Each number is 500 + 25 x the weight over its row's rms, rounded and kept within 0 to 999. Layers, rows and columns count from 0. Numbers have three digits each. The size before them is the row's rms in percent of the matrix's.

# layer 4 MLP up, 2560x640, rms 0.0348, rows 1045-1131, columns 160-239
091:528514463504481453517503457513470477507527481480473537522518539518466494507499494516448459522503504503503479500488531530511497513481446493523496478448530465506496523527490475501475540483503541475503516528545500488485499519485485525488519486
100:508493473486527486503519542513525507544548482475481495527531543494529493486484469517520506503496540477489506477495523492491541498473562551491508535521452453490472453523465491443515541521464518491530479506451483516516513498504493467502500488
106:538484464510556467473510502512532514496547450482488511464517547527500539523505524520517502493462507488483503487509486484507498478489467519475490535480528523501506493489492527520529509496474461523508460487447564499489547476495497507533528507
100:485491477525529445460485533515476568519491484516480467478512516472489486500523422487511496489514492520513483485510451486497480541479528524455462499488497525488505512516490465505485513524461544504503521476513484524495474517515514485478471542
098:537497532473538486534486465505511521468491514479463485521495535505493486522470505476514542497468486542474531491498504487521513516536463546472525484497468487501451479500495470492520518481489451506521500466506503495481547511445486529529464514
102:507465492498482494471514487518503452521496495499550510513537495506435513528461483514484508506482531515468514538526497501510529509479475491513501476542528493510465475482519481547502489530465488500539534498472514513482436507483501482481502499
095:533484543501514494494484498499529479490428474448499521483531540470483546489476520490469470440508465507477493483488483495538479511494527484466496528504501484471515508520500450502516511511455533462484483477524571531481509528467500519486505450
104:507516538495482452524512518532475484503514510466467495458438490482493504444498522482481516556481499502521508504428487500509556528505482476511477458542508518485509487522508497496489501524507440514480480503548481504508496508505510489490445494
097:485533487479487492519509484477499516495492536479539475521495504528506524470527510544545474489512528475487525492481486500478493450483525493461470511519501463497499536501520478505472501460490510572537502491521539514485464519536454472506500511
102:489482523441472535504518532494490489481463512471506469450518524531474526458527459473502462499519473441486482484524542503507522492499474539506533476472494490489506514499488496494509553565483466438495502476489474479499560485512460470558528539
105:513466466488494510501472482512537502503572477470524508510493457474533529467503518497498495503462490484538485473543549531494509458513525498471458500521502453513520492507539535492539515481536458493565476462470512492500505489483514524485446502
108:502501479509511437529536534497552476518514497478459512507514548483462574505488520522483487536435535514520465478490517517539487522485525500526480498480535494499454505488478457482482465535475512479518493480493460520500478495484534515474541497
101:474523479508498488496516502517507554489508509479539495510488524500496569517459486504464582475472497478519490480502447503481491462501496500461479516476475516525542501469529505480537498486496471464483499503480464515499485518515524477507495543
095:493501493468532522474493494497507529494501536500469528477494467492478498508500502508460492514485505480487538499479455487519492509496462565487484484516461530540473512477522490501500522504484513510517501464485566534534485500483510512525492518
098:513505504432494481467470498495493501468490474508493480466533518522503496518546499487547526517539489498471503523493486503490481475519498484516527507458531491438511468478486478477489499487515444492484523522492511510458497484501499512482449477
102:490512509522483497507512486520534541485454523495508480431515524518531500503550458544530490488505521490482521508498503506519521477473512518519539476550514484521544500522502487522515488514462510490461502489496502454481540513511511471487447549
101:471465531484517496471506504491488490513482548504479498505546478504503502472530489484481473505501525506473507503513480517498490508445510500467496456499502481472510491500505515533498512483495482517546493451510468551466483592482533488528491459
103:473494492479487489459495520526526500510543489499510522496526511449509473501490517489482485531457582487537545499529477494451478496501488489497534499500507462497524494541522494492496483507496462527485499471478501527494497489532458500512501496
103:545539497480475473481476529497524496487460493480531512502479463520508491496504506508488528520514501490478526517552528519433510500526494543506505509487477505484498510500537533498478482505517507470553480509493510482515495470486527489502492511
100:502464486455490505491534468515477513450520511500497495489489527513483484480486525505489523506513533518478510501499457493488472502492527499494523476455511521495481498480501521491462477456521539529483527462531505491571504506491502492498470497
093:509455495490483502510501506495484461458482509506509558507496571488506505511542530514488515515477501535472527521499510535499479475491536573488506464485518516507490480553478504507552478469534482495495540506527449487526471509469517499533514529
106:471468504462510489515466484500471530528473520549489515530493531486514502492504505547565511519532498472464501485530525505486532495522497475498517493504505535520498514521525540532484515549465519485502506503509526470472519495510477495508488513
095:483457485477506497545483488490528520508525496489512471475510493477503521539459463510533485514501502492513490523477494473505444449481504517502480469477526497480501485457486497488524467530488527528505453526495483511491474444542522498490505477
093:542516504510502469519487526481468498486505486523452514492486475518542481466509478484514503475497483541522530492493466475518494510480510474487469514509525498498499500461507514525496522496513473566502492488490483509513520510501476560526499502
099:498505519529512515489512483516512503505455496526485480515502496520490473487493478478538518490524498455489515477511584502497484496494508480489500485546527514504507475479510485481521494517455492539530509444500495515514524494541496488495518522
098:469538479536482488516508517455494520532517524460488456522538498488517484523505510500472536523460522485461451511511517526485533473512505506478480429515529495473517535496508505463506456524476545470473472499493485527496464433478525547501471538
103:472475491484475497486462476513551478528540510498484463470490473508513464473511482497522479496468531500514535507494509502474511489495525506487484506546505496481507479486465522505497452470462454522471504507483469531497517500487509467479507460
102:470555463488483469482447505477457471500473503484496539491514454510476517550468503444528479455524505531507528496509531504541489537519553519489466521527473527517503459484507502470494547481500506503476501505486514503505491497488502461479488484
101:494506478506483519458480488536458522489466527558472505456496482508519523462500508527470523522500506513504493506490466537510437533470498482501454456492484534542484531484492473479521475525491535493542507473529455491493461470500500526509504495
102:516457528503527464538480490535462511479485499505508492508490511507481555514549513535499507532485528499482494517446543521541483517501499514498527479456506493493538505526531483470533508525478483515481496540503482506491466500478500538528504541
109:514499469524458491507525507510492446508525517469523485497470470509496524509488522561523520524441500521516550494493477486498482568481511509528538479467534520464508482457452485513488482473471484518471499463509509507504479472487485506484458504
103:533527493476519501536488535504481480491512453539510513508474499546494504526478484492487491503497483521502490481527506482504511501530530488520518532485498476476517501535519509460521491478534473480500482492508521552508508462504546460512515485
092:480502491498515528492507507464556468509476504486504476472493491511509475480528471515467552507502490493447479498485541473519516488529508507524509497518482504470505486486532495475505499464465450471490476507540426529470487506515520512527487490
106:487528492529546537490530541481490491501510484514511490512493470539483482492525486500509520506478494488471525513506472477502523494480493476481516457496535481508540509531465469525474467521455543550490485484513485484475479475460531445514456572
099:521515497490473511471526509525512522480519496507499469519514520480469461491509528501511530482483467495454508512490520503512467485523483504501479472459513474470542520501512468540490536478450501467535479503515507492475482530512494492472507514
101:524506488529464490507503512535464545499501482528491494495484499461517486528503470468529516493473472524528529496516494494509477552501479508481487532515480490472474508513500510479553486480495496550490529511494535485478557496479506480467543486
115:505469503514466489483543478537487435415476433493501486467502524511554531502492526479469517515449571507528468513499469528512494485468508494480491506481499498558525466491513487508467527513498511498474556510492472459496465514489472551522500533
096:464460494466513484530498466456487451486485517519471479512505492467498538491506507515489537520445463510510523483472484443500510513471492555460450474504506506502473494505466519525454492484516490496449548487499488540464505490476505545496474477
105:513541501498528483484494448471532506549485507481438490475527562501530469543483515528525523478494532476530479541539481505468452517480484547519478526520485528455514528521494478496506497495507501524500488509510529460495536509451544505514454485
093:540491484551500504491499508539475477515471507495513492512490484516492529506502525457491549493501492517463493524534483463515473463489526483553514476491480495474544491482508496491514503483478479538506501523506502480524508488497495495545517514
099:477494542553469472484497476509512471486500499465511519461503482547449517535519480504526526521464542507475532541521518507512499518473509460508516527485497510510458464496501497499477472516489499533550532514417526514485463518497525506487482466
107:500472515518490491539543534547506507482485449501513566483498535491460576450519504501506465465499522484506480463504493505522502516475547489486514493469470505507476498463538471503553490529483477496485492489507493485500498536506504494478499517
098:521523500523499491534477501514445520504455511521458474490513522470549489517525492552439528462498530488506468480542527492508456518491485509494521444492512542463478508523469528487556541492506543507512522553529520504450508495483483480488499529
102:504518505518494488470463476494488512512472483474469464454514487510494486464523478511446479480506489481505493482517507498525514503458516526509483495495497465443502500458523535492476501500456482529491533519488445529515452499481500509480472499
109:493564494511549472557498492527499482483487493456514518538456507474487530506492475539512519515497527474521514502545473559460536539540498497477493525506544473496531467508488503509540517454505499482490465462495543559480513500478494508485470500
099:517467522544508499484474513522506498470479465506478512512459527521480505495526481486462489503464552477463506506506506525517475478479506548493500489485458511535516484508506506473491526479519500473501481519533500504511511489482508489478506525
102:471448509556532495537532499452483519507427496502483451510476510493476496516537472472476485516499507478478501483548448515496537539468525482486414478528484506542504518514509496524512470522522485484504480496491492496476449477495559516537511452
099:441526485460490524504519541516500481496534528493446484476474488467539505511545487479501511466471534522515486494510522515534495498513503536539440482528466527491507493495494483538527536479507492494489529442512476474503484508532507462461490514
103:494514475517522512519443531517508466492457481507494504514527530481486502507501476521540479478519542480525486491486456507537509476462500464542468480504502503483482490525528457530519539502452473489477460536501482497470512562522468487482499491
098:483526543497492499507524469525469465541499537504513478539495490465557452502495523497501467486524542496509549486458559514484467503470501560486504527484533493455506542516472512506504469530514481497519505496503527517476521489518543495485463514
095:452496507522487511480483488529534492497458466505521488434517497505499461498533558487467516494511571502523490489519470503473449476468460459496496494486536505492537513505509458496504517537477485521478504476480474487503458538526491496532495464
092:505502482468557465573503468513514566507510490523518519511453515489501481489525534495512475474461476490527501481530487531475475470461485503518493509570521512514473535486483518525500433521509519532541523519490452509547502508491485496539532523
097:495473506523473499514486485556503471476542537512473450534508517510484535506536510537527478516500507537512547525481499473532502503496490483549474543518537518533482489474520506498533526468471544506539508509492521494541532527549498530500482494
089:506471515501507467503466510491475515485467468490521523480510545474524485516545496503474503515498519471457447474509479487514498465507465538513504503509506445524501510480497477517451491504504527504486491522479529498526525520475520518503471547
094:549447480533488491528490510471531528506481525480504461504488537510466489480475500542487511504543499511493477495488525481456512530509523507501442495499523519492525507443468500566481494465513492489516514485529533514513522505450534471503486489
101:523534558486516492513463502502515477446488500504505481502442513518524466493477455539509440503525540518494526492519506484507500479499479482486495482506486520492456514536503521500453521505452500459492496432533502520462525444477483489496497507
097:462514498498533504513458483495479477481485471504484526483520462451547504528493503531477449491518519491515525501532527480483551480527481489516501453529507471523529482512504506486505518485506521498511499502500402509515500518510514507526534505
090:459502448509487509530488515529459500490504528524459519511492496460518483485487506495505471509510477501498513491466547545510508512505534506538555536501502498489518451467502504473437509511510513511476535542473495473516514510504491484460486484
110:509505508523478512485463498491477541457491518500497511521470497508488568517541486481507494500501487522561502484482504489481528496506510477487493525556516472504489502520450520484473497522464527479492461465497513509515481543509451545479462513
097:488502551464535541492498519476490523479483526520501529476505470497503514549516504509515484494455464545531519523502551509541501515511529506486526476514485487465521510528504480518511471490478460496507467468526525516491501490471529516534514541
100:526525514460513509471532496509479507544469503523521489480534494441572496512536508513524527479499516491531466533497508478513513528517512505510499490526514503496544478507523506484485464488461507496513524468477516502526488516461511532510530503
099:505495505488505501518508488492487481525520472546524514506464520437431530494516494509496480492510496466505517504494480504497476573515513494483525529528504530491539502498515445439462499530523481527506479435506542484532462496480519529489554527
101:494503527480501492498496520518477514475507490544504501495489512519478522524492472465495464553477541497519516466541502512534501523484483564538509522508478485511492493550472506518451498468497513513453460511537520476531510543504474525417526488
105:494506563548508472504477441452544512504472482506496515491494514504504497487499480510494541482529522518478537512455441532479534491506498473526509465487492492486467471501478494512514522513498474491435528499521501471520462498492534447481491498
104:468466494496534486519481551457532486489511481470488500499501486473500471503524472512537494505524479482510511487476515519480501485504498545522479556489540532492518503518530512460496492476517516505517474539496486503488503526486572517508493524
103:501476502503493512518471497476441475447458507489472514499500541471524506546515520494479445497494502532515516515534482531524514499504482477518468478507506495502510496523465489531487505510494474503452515527506508538525488509475529511493508473
108:526522459441546493485512495488478528514503476506430515476537495500499498500522498490511509471475525504485491509499458515524452490481466512532555489494499522526488433519509505517489505515501512490528474504499478475463487494503452485546553506
099:543536487536457448536497491508571520498476530471487505520510522470475511501494477513519446538515481533466459491514491505527498469486477499488510463510526515469489501473499495436501481491470499530504522510463512513489530436466514524522541574
098:476527518523493482466480526563465529507482515530447478504519501499504537545492504446501502494488506527547522505514478503509525505458508509453487518527483469475524521519505513509506463459456529524527505449502527500475463521488529499499457455
099:495511510524521514447502515520541472533505478458477479506505484459502513513526492469520483516483477514492483485551509516515469526454530473511534465513554465458485514474468467509492532517544477462463499470503508510555535469527504501485501514
098:468519535486508511498515498506504521478477475459506514492496524518512457491515512502472478505536515504487538494520492510467518542507523516488473521504463539493508486501476493515488481538546524521498451520517487508499482501546502500522494499
097:494494493501505478540516532458521456483533463501492522517494458526502452501485449507472494519533496507492504501527513497502506487479477507483495493496461485463521520510492497494473486456470525473527540511493476524483480439470464517544523500
101:538535472530483486537557504528500531480483511477506503524533483487518503500498502539467507506492472514551532482495514503527472533530539510507514497534486547553508467428534493501464492529496484526509468458497504502514468544467516539536437507
100:518485517472515466496514512525471531506473490460506484513558511466488480543524496515431502515473512487514528502485482485523445551482561512507492526503508478506519520538496514526565512552453508534511503514559487477527497496465529543491487496
096:485494475488531493512491493545512538454497502461479460504478487494492493501487484514512523492494512475516499493512468538468459541543531515486467531482468453426530511515515486491535485521549476502518534506494484490522529489509499495455467532
103:509500491484498466510501515485460461472499461521482486460440500497508466490453446498495498482535496477488546451517484499506531515517526507474514518494545516498524490478509528513510500537528495496485498496587515480453529531509488461498510463
102:500494467481505492541517520561444536478457461515486540505463494508552460526480492515513509514525506522489525475483479529493482516491506478500509484507516459539486514542493502511535523505492518464492513464524462473544505449467470516450496533
099:475513501481524471517486497535512496506532554525504523509552474550505498484493556543494517537548486523467490510470497511499530475511500497456541474496501501505499464484521501525474536465484552505520468495465481530419490436521492495493496480
101:493494555503477497512528492466499519472463506514483582488505517489539442512472525502465506521489469532544545479533474477483505534492482496484513487526487491520521465515542513483485505464494465544509521516486500530487479524478472554524528493
098:553499531480478493461486457487494515512468492479477460493511557505502510491509512502534498513501537526478511505482454460497481471459489537518545488516537474476520443541475521526489544463494453476523513495544531499484519508526488473528481514
106:511510490537471515558483494513481566453485501469489485504506536461491508472474505482501520496491498514509509501477517486526474493501497477489467468523508514458517496511529499499502502468520475482533493520505538521547506491468514537514460517
097:528507506469533507525509502497526516517478472517507501488498491494460522545538541488486533510475505520502527516502483495478524507486533527523536470519498469525487516475531497477442521506462481487492457503513510523496540508495510497496475499
097:523446503476486530522485494483480498513510496482515504477495482500472492483481467497523515532496510497447510465480487487490520499511530513524492477433519504466484513529516526454436498475482542510467482493462545498479506508525534476524536539
088:506535518468496485522487525525537531528448493500469432523527524487465496528497525503492514482497476509431506534519515494508531511524540507508503495568494489472523455505544511538494478513509466500544449507483461501497504494514523462468515525
100:503497475524463560513507549495509521528478512500537540513521506470524510485495494517526482503508447515536509511521545521514473523471490518503519519474481500473489519555544511497493498512514479486500502489496497540481551517487456506502501471
109:492445507458512534519477488523490536498483466501510491528484512491457539483501525478519476488518483518444464517542533500454480482500467511496467499483476478505551530475477480456483497477480469479539497498466468474495517487539485569492484530
100:541517484507486491544516497528511513518506484479504553529512542464506523465434497506477470520479497501486525523499511530527464514501504497491483512501489527494514496501471500513480506473489491505505496524536492510462508483462426504536484485
# layer 4 MLP down (transposed), 2560x640, rms 0.0348, rows 1045-1130, columns 160-239
097:485494526490520500498485542498488532480479523498522520487475522524477538494505512470522470504492469454519500459471451507504483536517507527520450497482499491511487487514510498503490513517460520524498531493506503501490462494484493507500487509
099:492485487491522491480491505519463459489539494500468500547479503517537467499468510497489497487497465496532468515477511511537465535491488476512496504498496519539525467485508545532496526477525493483470481518481513509531501477539481508487535495
111:500506484523518521507465479495502520515468489500495511528513516507478538477526476483501518495472452495469492489512483522492507508547472472505470481493538521507491461537505498452520514473486499500522491512526490475498526506474492520527519517
098:508468512506531534512478466468502511470493466536522512504454470489492531524503509489493522468516498486463488465519522491474507534492468479525462484519475528494507569527503525510500487493491484475490503530489532441542520478474493562499509545
095:534527507467450518500510496427462523504463518500502499488496501430534517513467506521507491529544477518463494543491524514494526513522551520487489473526483509531464479492518515473481490530521552509480486519500480513484510464512493511482515491
098:463539494512526518535492506483524512491463486509516523503500484533486471520475455505477496533485485470521509500510476473529490514474490465548515451503550520473471501433520487524535499495503526523531498452520478503534499447498485514489532504
098:481493522519538471466447489511521467542533518501442497495488503516484511476500501508508450526476494479509540527505513506471483542506532534478497479554501471467542470482465471460521520496506522491480527513505514503496480491487530510489560530
104:506510512513497475497506493526504523490497534483491488481464492517476500501475518484503471476492489491452503518514497529531536469516501511480475484498506513504489461538500479535482470501512486514477504494522465507539468501484523480488549497
103:469498548499523518502495479513483494532488462508533476513426470489493491472532540506486519518514494460503499503528537506524493505493475515523534481465464453479491467505514535485530493510499500471505503516439523487522488522511465506494497503
097:500481450540465485489495519532503512535521454524475475495506505503540552485498457530518481514499486532529524529480488464556500511503547506504498555493461518492470525516491501507539511479490549490545472535484480490537548550491501489501495517
109:470528497495461487537492493510468535508532545486491503466426480513474542498516507496535485495538462467460526529513482494487518504528502504541537473468522459491483476499539461497485500487485537478526522512482523499508534521521446514461490432
108:502495506457486474528461507487499458503501442498501478485477571536510523514494514494529488510522535475475470469523460452467485541516520545490514475519507464520478529499480468477511476510505455491476502527485508491506488521527505481460535557
101:527532495522564499504505515487483471506462489511537456481472512512536510463507504466438507499507538447480502531510538471499485523489474524573497465538544508512495501505498495501525520524490509476462539548530485484486480504492495507487508496
098:522493531491489468506457510493507510504488513512462473497485494507515486461520485502551474490501485471498481477519514501508486458521499489509492500518534488537511452543500536521477525500506492495500529462505491448530505472548484503497526485
097:510475510519498495540523485501457511539474515505551491513487515489515482478426521491461528558450482474503488489487495548563502508501492533500509457516483496543536518524529474484565502456474514514532515534516476446525489479517482471524502502
103:494475498512555472508470516518468516497460505448507452471509509465523500480515494520497448479517465544525474510508483473464527463498498486497458522479501440487501522505518466560510541519501515496516459495472518472511537489488544490506522510
103:470489500525503500496460502492484504480524545494474468471485511504444479490503472529508512474453524455490472517498489532504450553506476484512537500459506519490497501472468495503509512455513526491489478546502513536491487484550549486521507523
105:492516495470560493512528509524439555493460492482505526474487487507545499517466459478508490487508505511493465530500512509539465507487532507513482531481468490484498499506493477456529485454527515534521506539539450492539482527515450491515455501
097:501506520542518523537483483503530505431487502502519503478500489474499518500506481516490459508498494527539484477432429556501454523472469491487529542464482527453504535480479459490469496523541520488467529475536506499430523532504500482511556483
102:470483506481529485540487451522546485536459505488496515498445483499469550458516485522464510518538507511502520493537479504535410547508528539461535545442485527525484515494486531489477471516549483494506525494460497499509501473506458511512481486
093:504505502510492460516468510466487533510509498484480465497478419471496525483476454518527532483535451476500484448561528472492496520486501477499522481504480483468513527476541510488463467480449557504487451498461469516503505479515529525500495472
099:490525511503456482445485510487506503478496528501499482453512515500511486507517520513452507504454464474478501501506494516503505521503534494544494489510500510510484533494481483508483482482529473456503519518490528476558503583460494505515471493
087:496508504510482477471452488528465507520484518518531527486464484538491468493513502476457483495504509498482515488504501473523511546519523514509530509496509526523511501479492491488487537478523490464508507482521514491487536504463463508493488566
092:478513535466527523518463492499513549484497538494522456498524488514486466473479462550527509501513515489484503498478551548524503483498510530504504486514523520479522519467526495484506530503477513497534493495527520486483485515502473416456464547
097:511530488504473497488512477424488480514498529479516476448515508546519560504479525515498468476473491490521504532534531493460508496497524531509503490522473553494490509481498502476499478502476502488519541507529556516523513538459497491503473495
094:549451537450500471462511476533502483488531502539488468523486498533483455435470477519472491484541463518534517536511507464515517497532486481508503529510505514503473459506490520518479499478515469483507547509492495479511545540487539431530482514
097:498498500493491514522491523499534474511548494524467518499524518492465484486465503545527529504535432486503480428529483492505517487545503465503501484525502533496461505504467520467464521483431440571509486496534493501496455540477502485505486487
099:489501493522457469498515466516521487530505538491541522523500524480514501525521502507476498539528447444504500511496514468490540504506428485477446506479498468465511496521526507547449473490465508504512484505456479512520494497491491536529489474
101:494486539499583478494476521516509504534499544463463526524502494477484480512496513478489534532493508481447511493475483484460484546517473518489501480488483496504510514469486528557480485504504508479511503519516475503543519500525452451550482489
100:496468443474490519500509509445516531504499489492502532499491521488517487482492509524544514486444508469528501498482495515496496518470481479523460482501513510473574528502511518449504493487502492519533502466479501517547539514500513518479511477
114:483474506504515521537452486524520546498473532537477498534516499533468484520508501546509477481450499537501492453524506521522492489537472481513524496545535469513485485453486507492474511465535532526523490457529495497516483496462507506506508502
104:490496503497495495449481474484511511496495476544533545500489500495508497516441479502500495533496502527490451507502530459493477505500504505491496504494506499508547497546527498516479548458556497494494474504518492493513512449521566506471510558
091:497480494492463448469450492529451521479513530545501487475461543479531521537472505463466502459515521518512545474532486505487500532551547488467512498481464487506511501542509499497522497485493508494492496474510459463556503519511471478513520490
102:487509514485471541495522536493513483493536514491447492539504480508496454474505508503505515524472482462444533513496535464477530484492501462486525519476490513443477531549452512503497486465498517504490498522517477495478529462480502531476525503
098:541509477484481508510503478491494488550474540491531498540523485519539507479489557515472500494491491487478484507512517493430495488464519515472551513465481515473507556499492492499545525465499465492459499508496485520503490516468519550557527539
103:495485508518518499479560500478523532557473538536460462480516486473494497522496502462492491471522530481493442534507513509471549484510513500467541460465490531482489457488497487490527523490514533490525542518500543524491527488491490495488506560
113:501494484513497534464508494497503520469463543498489479461483529512532505500528483506508475536515503555458464485484499504511529499488521459470501518474502471547489502479533492511452514507447524539548536482489447475525513526439534511474540485
100:504511531486505507499480435550482526526477525488510516525459500474521516516565481490477489523534498519494494517450494506506495503510528453497486509485575469475488485501492485481500524515560500495507476511546499463471489480553473508504490491
107:507532527510504503501477509504450519479485524533496490486538491530492555517559514495507490529516507470465431460481528528523502502493547504577506518486482484467531506509500504518471488518498528489473463525524497477513494506530500506522515498
095:437486492473497475462508526440457519479470488491462493528528537517438487549521444546496532491511506482510543484492500538491511511513502513494501518503547531534502517535505521539495480508492461495520475508497517495525480465527531465488515448
096:521516524495500488498513490538483520490532536489572501496495500486484507482452534533516507461542521495478493484490502517478499494505485527508480462539483508497476540524513506512466531557501535492492532481470502491473530476500527506482502531
103:470558512485527509524491480469488470528480525501540516515507493555536502480521494512511502528503506461492475555496523518504514520570532489497486521537508471512531489485520478542523471541485508501504522488465470508495517507502482463508516532
100:468531475487491515483546469480468468484478514486500494477481502547525500484499544488472490543524536510500486536524491445472488520498541489530494456475519492484502540500456512536526463500480559474494525471532480513474497464484513536485530501
101:483517505546488491498502537483482510474507477459502484509535510524497499497553531522462522482467487489528521506530469469488499510491529541481554519503495545536439475485480511475469521524499513446551498516545466507509482512485520531519514500
109:502531457493456517507520515498494485511473505498471506521487533510506530519456496528436510495506481483472494502511523472515481553479465479462526504493506505511492481536452462508552509456475516485547476515518484490481476527492531459493501521
101:477511483545488466494491520520505556511460497522490483531510510457490434509486520511467502467474518495509504550495484468480521505495520519498470461494526483498546522475519503550499511501449516515471497534492472466497544523491479512461523479
099:494489504525489464472470503504446505477485493520491521543473486511520487498473482474497525493527488488495461513509500489483474524534492520506542497474491505510510488498489549482537519495509510466466491493527514499536478559496488498465475477
098:490508529452482489456478496437511540519485486511525513475461476520516490471538460547526501462514501524513515493481494490497546481555534538512553477523489512522502474508515485449512434508444530481463549522539514510492478567497488541526518490
099:495544484502469533551471545474463529527483515524502499479505455460508480536455480497441495491485474535479509481502459489520469532512529484515490505485509506492488507499508449548543491507499521478523469496494509533540472505560527501489518488
096:518519532466513450494511515516535491489490535568469468453497459519486506544498500482500522518480498506533491502509435520542517519496508505533498557507495522543547498505524475496483513494507500501504527528529494498524474502496476511530506492
097:419541493497560475486561494538523458482488551485524482495500498508486506509511463528521519503487501497436489489479514536505516524511522521528504492486526503476502517469517535524472501492524504453523493488535461546526498480544519512497513512
100:539500458479525465452469526503512485499512508511510452499504478505528538486501483510468520517529520495510573496511517514548494541550484540494498499431511551479531462498472486534465448515501534490485480500498470457512470473495475493526524517
097:493465502496504485482504510490529521500446483469504510477478515482505512511511504485500543492497521501443463511508522488557465497496527493486487499475448521456553518536496471518455480542543520462460466482491475491494463475542504531499540475
089:518477516500505554450524501482546513558492494514504492525517487484514499469507464504534503520490487491525539498509484546510511514506470487505486532517457526492483513505501535543515481491545518477574509453497459531454486528542492496502542477
095:462507474479518514525520524480485498475478532501500505552494502553495502489501494507497513520430526509551486460503483533490451483500501585510492527466464454517483499476460498540468512513486517523489498467512507534480528464450455505472432486
104:528492497524526499500508530510514504503492467491498493547451468514476482513488488475477503526492482471496525570476422473566499534561493518513505476518527484531481479515462465518504478503511502498474545481484507495519510528489552532459463476
090:489502514529516506495537494519534501520499479526538506503482518504492529556498528505533551531493493480478523554504517454513469482495475479487515525481501492508499504482464510507504497447458522505433470514455537505525501501502524464490495491
092:489498426539503500486532484516517483526486461502487505532520492548492449534485550524476514489498542486478569490524503513492497479444461530470471460507494502510526496567528511473481462497500501504495462559511518514519492487429529523525496506
111:506503485561464489527477481484504487489482497501514492510483502495502510513510505483538504483512474461507513506522511529488467474512478524500489563516506466490487503507495507433513518456538473466476513502490504500502498487501464513505506496
092:521468462478500480471509529551525516555512472475499476495527504466488494464525467502496520506507468468442505501510449539516543464503519535480478477522527518501493466498510518520470517449507469518485523499460515512479429512482513502509521479
100:470517501548456491483474522503538489508480514489512456474481488513506540517485509491519480516422532482503533450489546548476532511486502532536455523482486477513516515462492513516516567471499507533519513469523501498496537457460478485528504518
097:466495493466451492472538513505488443490503517539516518490508452507510503467511462546442445514495516541461488506517481492487514542504446508519500471525521565536502489489499518489476525515529483482436463483512493466562496466514549522505520454
097:493505496470492501495514483502470466536507508505513516497527507517500468479508501477464543468505487485515484512526477533516534516532537474510535484466539482509483489460519515491502493545476490502513505513486450510483537472487530489471489504
109:500561473500486520508489434483537543468458491510451479535478483507557519511506547477531532474488526510467443494488516544496532503505534502491519467504529471504477487525525498499532496500522521486458477458516558491526514466488504507517505470
101:490490537510522544563518569477488485486479493485531498503507520517484491471471518537489497514459533483475522483503500499470507434490503512463529515497475527488531499476507479523472519497453541462508518490500503516491476518466503495498557488
102:516521519509513477526413525497489458490466498480508463500490492519488471521507466505482500518516484543519508490481504497485426495535480537460494516427515471505523521518501485510503477460479497472532505496497481536513510510550523530466505487
101:523512512529508469518478505508468491484489495500497476488520503447463486445511500486484486525479499476533511489506478528525502445487492462518526488522524533507484493527495476506482487490493514449518514482540506487482501531510506491515464491
098:488461483487451498509463491496498514485503533500484531500469504492516479556500492461498525536531424513482514511493566552515468482502499503502519525534481484538504488491515458559453558515524460471474523527505500479520509507503513529480487483
102:491496474492535471511471489504492477455524521444533525495454503502445467474461533543451494464484498479494477519482499500504524500483513527519526485494491518485501509522527529485545494513529484491495532520488489502535472529490503515449507525
100:540512516504525533552492511475505508516507481505473498473444474534498520500494499520491520488523494489477513501470482496483516455501520534511466494570552513507521488499537494504496525463501534494464503510497490505510490510480496488478475484
098:454483459517471496496461498493504498484478531528466480466463494496530520486480476481461499491504511500481501493511497481544483507481544507500502480549477522489498498500542519440540526468521536472471501493492481475453501493496508515521497516
096:496503498494498510474505518474480551480483457476498503467455499486450556469550529520484487494502511492523499488482492487505496529499558453490524468459503487504454501482519481466508560538535500517457480498454509509472505475529537477461524561
102:479494480525522506520484497533495501463521519467439503494473517513519476482528515506496525460499476499484493515482488552512464471464502526443522481463518506459486486462560487462517491517515446485524494509533462501519521487495478515492524510
098:461496483497493514538450455536510482511511500525499458515471548520512461475516456477486511470484506461516500533517520475516518458511475491506499465474472542548496497513495511470510496496487499504515509493485504481502516506520463510525523504
094:515480475498504507486476536470507493533502464496506515505476535505507459474482523523529516489486470486485499444512505469510529493469509549509498512474518512529516532467503482496484503505480473503497471490505505491509460509540494493521528467
104:461501499520481510527502457505492517470501475470485490538533528511473581507516539501513505460479561459518503546527512581527513465525498498514513467504508485503506502515470495551504511487549504502481485511492522504496476511472482484487522487
101:453504446523455533506478473474478480520435498551473511529501489493456517489575475490517528500507481475468489516501478446490541467502548504507527483503432484494530496513500477526450491479451529489503492461483507508477494510463481504555527498
105:498489433486514509486509522565546494521467486490478529476534541505481500511434530477546541524494480496553483513529490472517507497494502535498490511513505518490542483498461505468457487510506501500487467487504475484503517500457515483472506529
100:522462475457489513521524475480525537493490476478496482531475486499470523472538483457515524489497495509522456454483477496543516458506506512537480536482502524501524532478511485512523468514556486498486531490553486490493505470479511539467534488
096:488488481515501514516495491514524485502514461518529532504496499516509501500492463512471514536502476472463498468527466478549498530495526476500508474485522525501486480490535527468520480494470520488472490546507513487500505467467513476487492496
101:546469499498525475509486509550494489493538519506471546454493494502523477479516506533515543494481514501506497491497538523473536524503487492493499487520451522480512507470457552496524492530458526508507516473499499519496508491503516551457543471
094:517490490481505512553461526467535509508467488544486487493520504473500516503525544482521469523520526487482505520481502504477478512487505553476479505527503484543527486489543497466501475483478522502491504468494505520529493478538479496513513525
101:497487481502481507480497513515527542520560511470521525557465499476519497509497442493502497465491521502558509497491513498484501506488529486496508538492505496478505533496501494465495495467501516487511491534521489468493497502475427520490532494
093:506531462504512511516500510523529493503504499490542542482565473516495487495492474509509480510475503491475491515493495509505504512490458510522478502508475565515459491479482477483502519477528514509467502513471510459499492511476470485556535509
096:547467482507509513485509485541542453558446493469504516508500498511514475502574498528556564530534529526481499527518505503507479508500506522495522471468475500488484510474483511529501528483486480459461520494542508504498526479521443488528516507
102:470506541476533491530532503474520510507505517483534478530476482514422484485464500529526494525515534490549518506457491490486471479513485558486498545515487468517486517530533504516503468548451519494490519495491538474505516459559484505554506463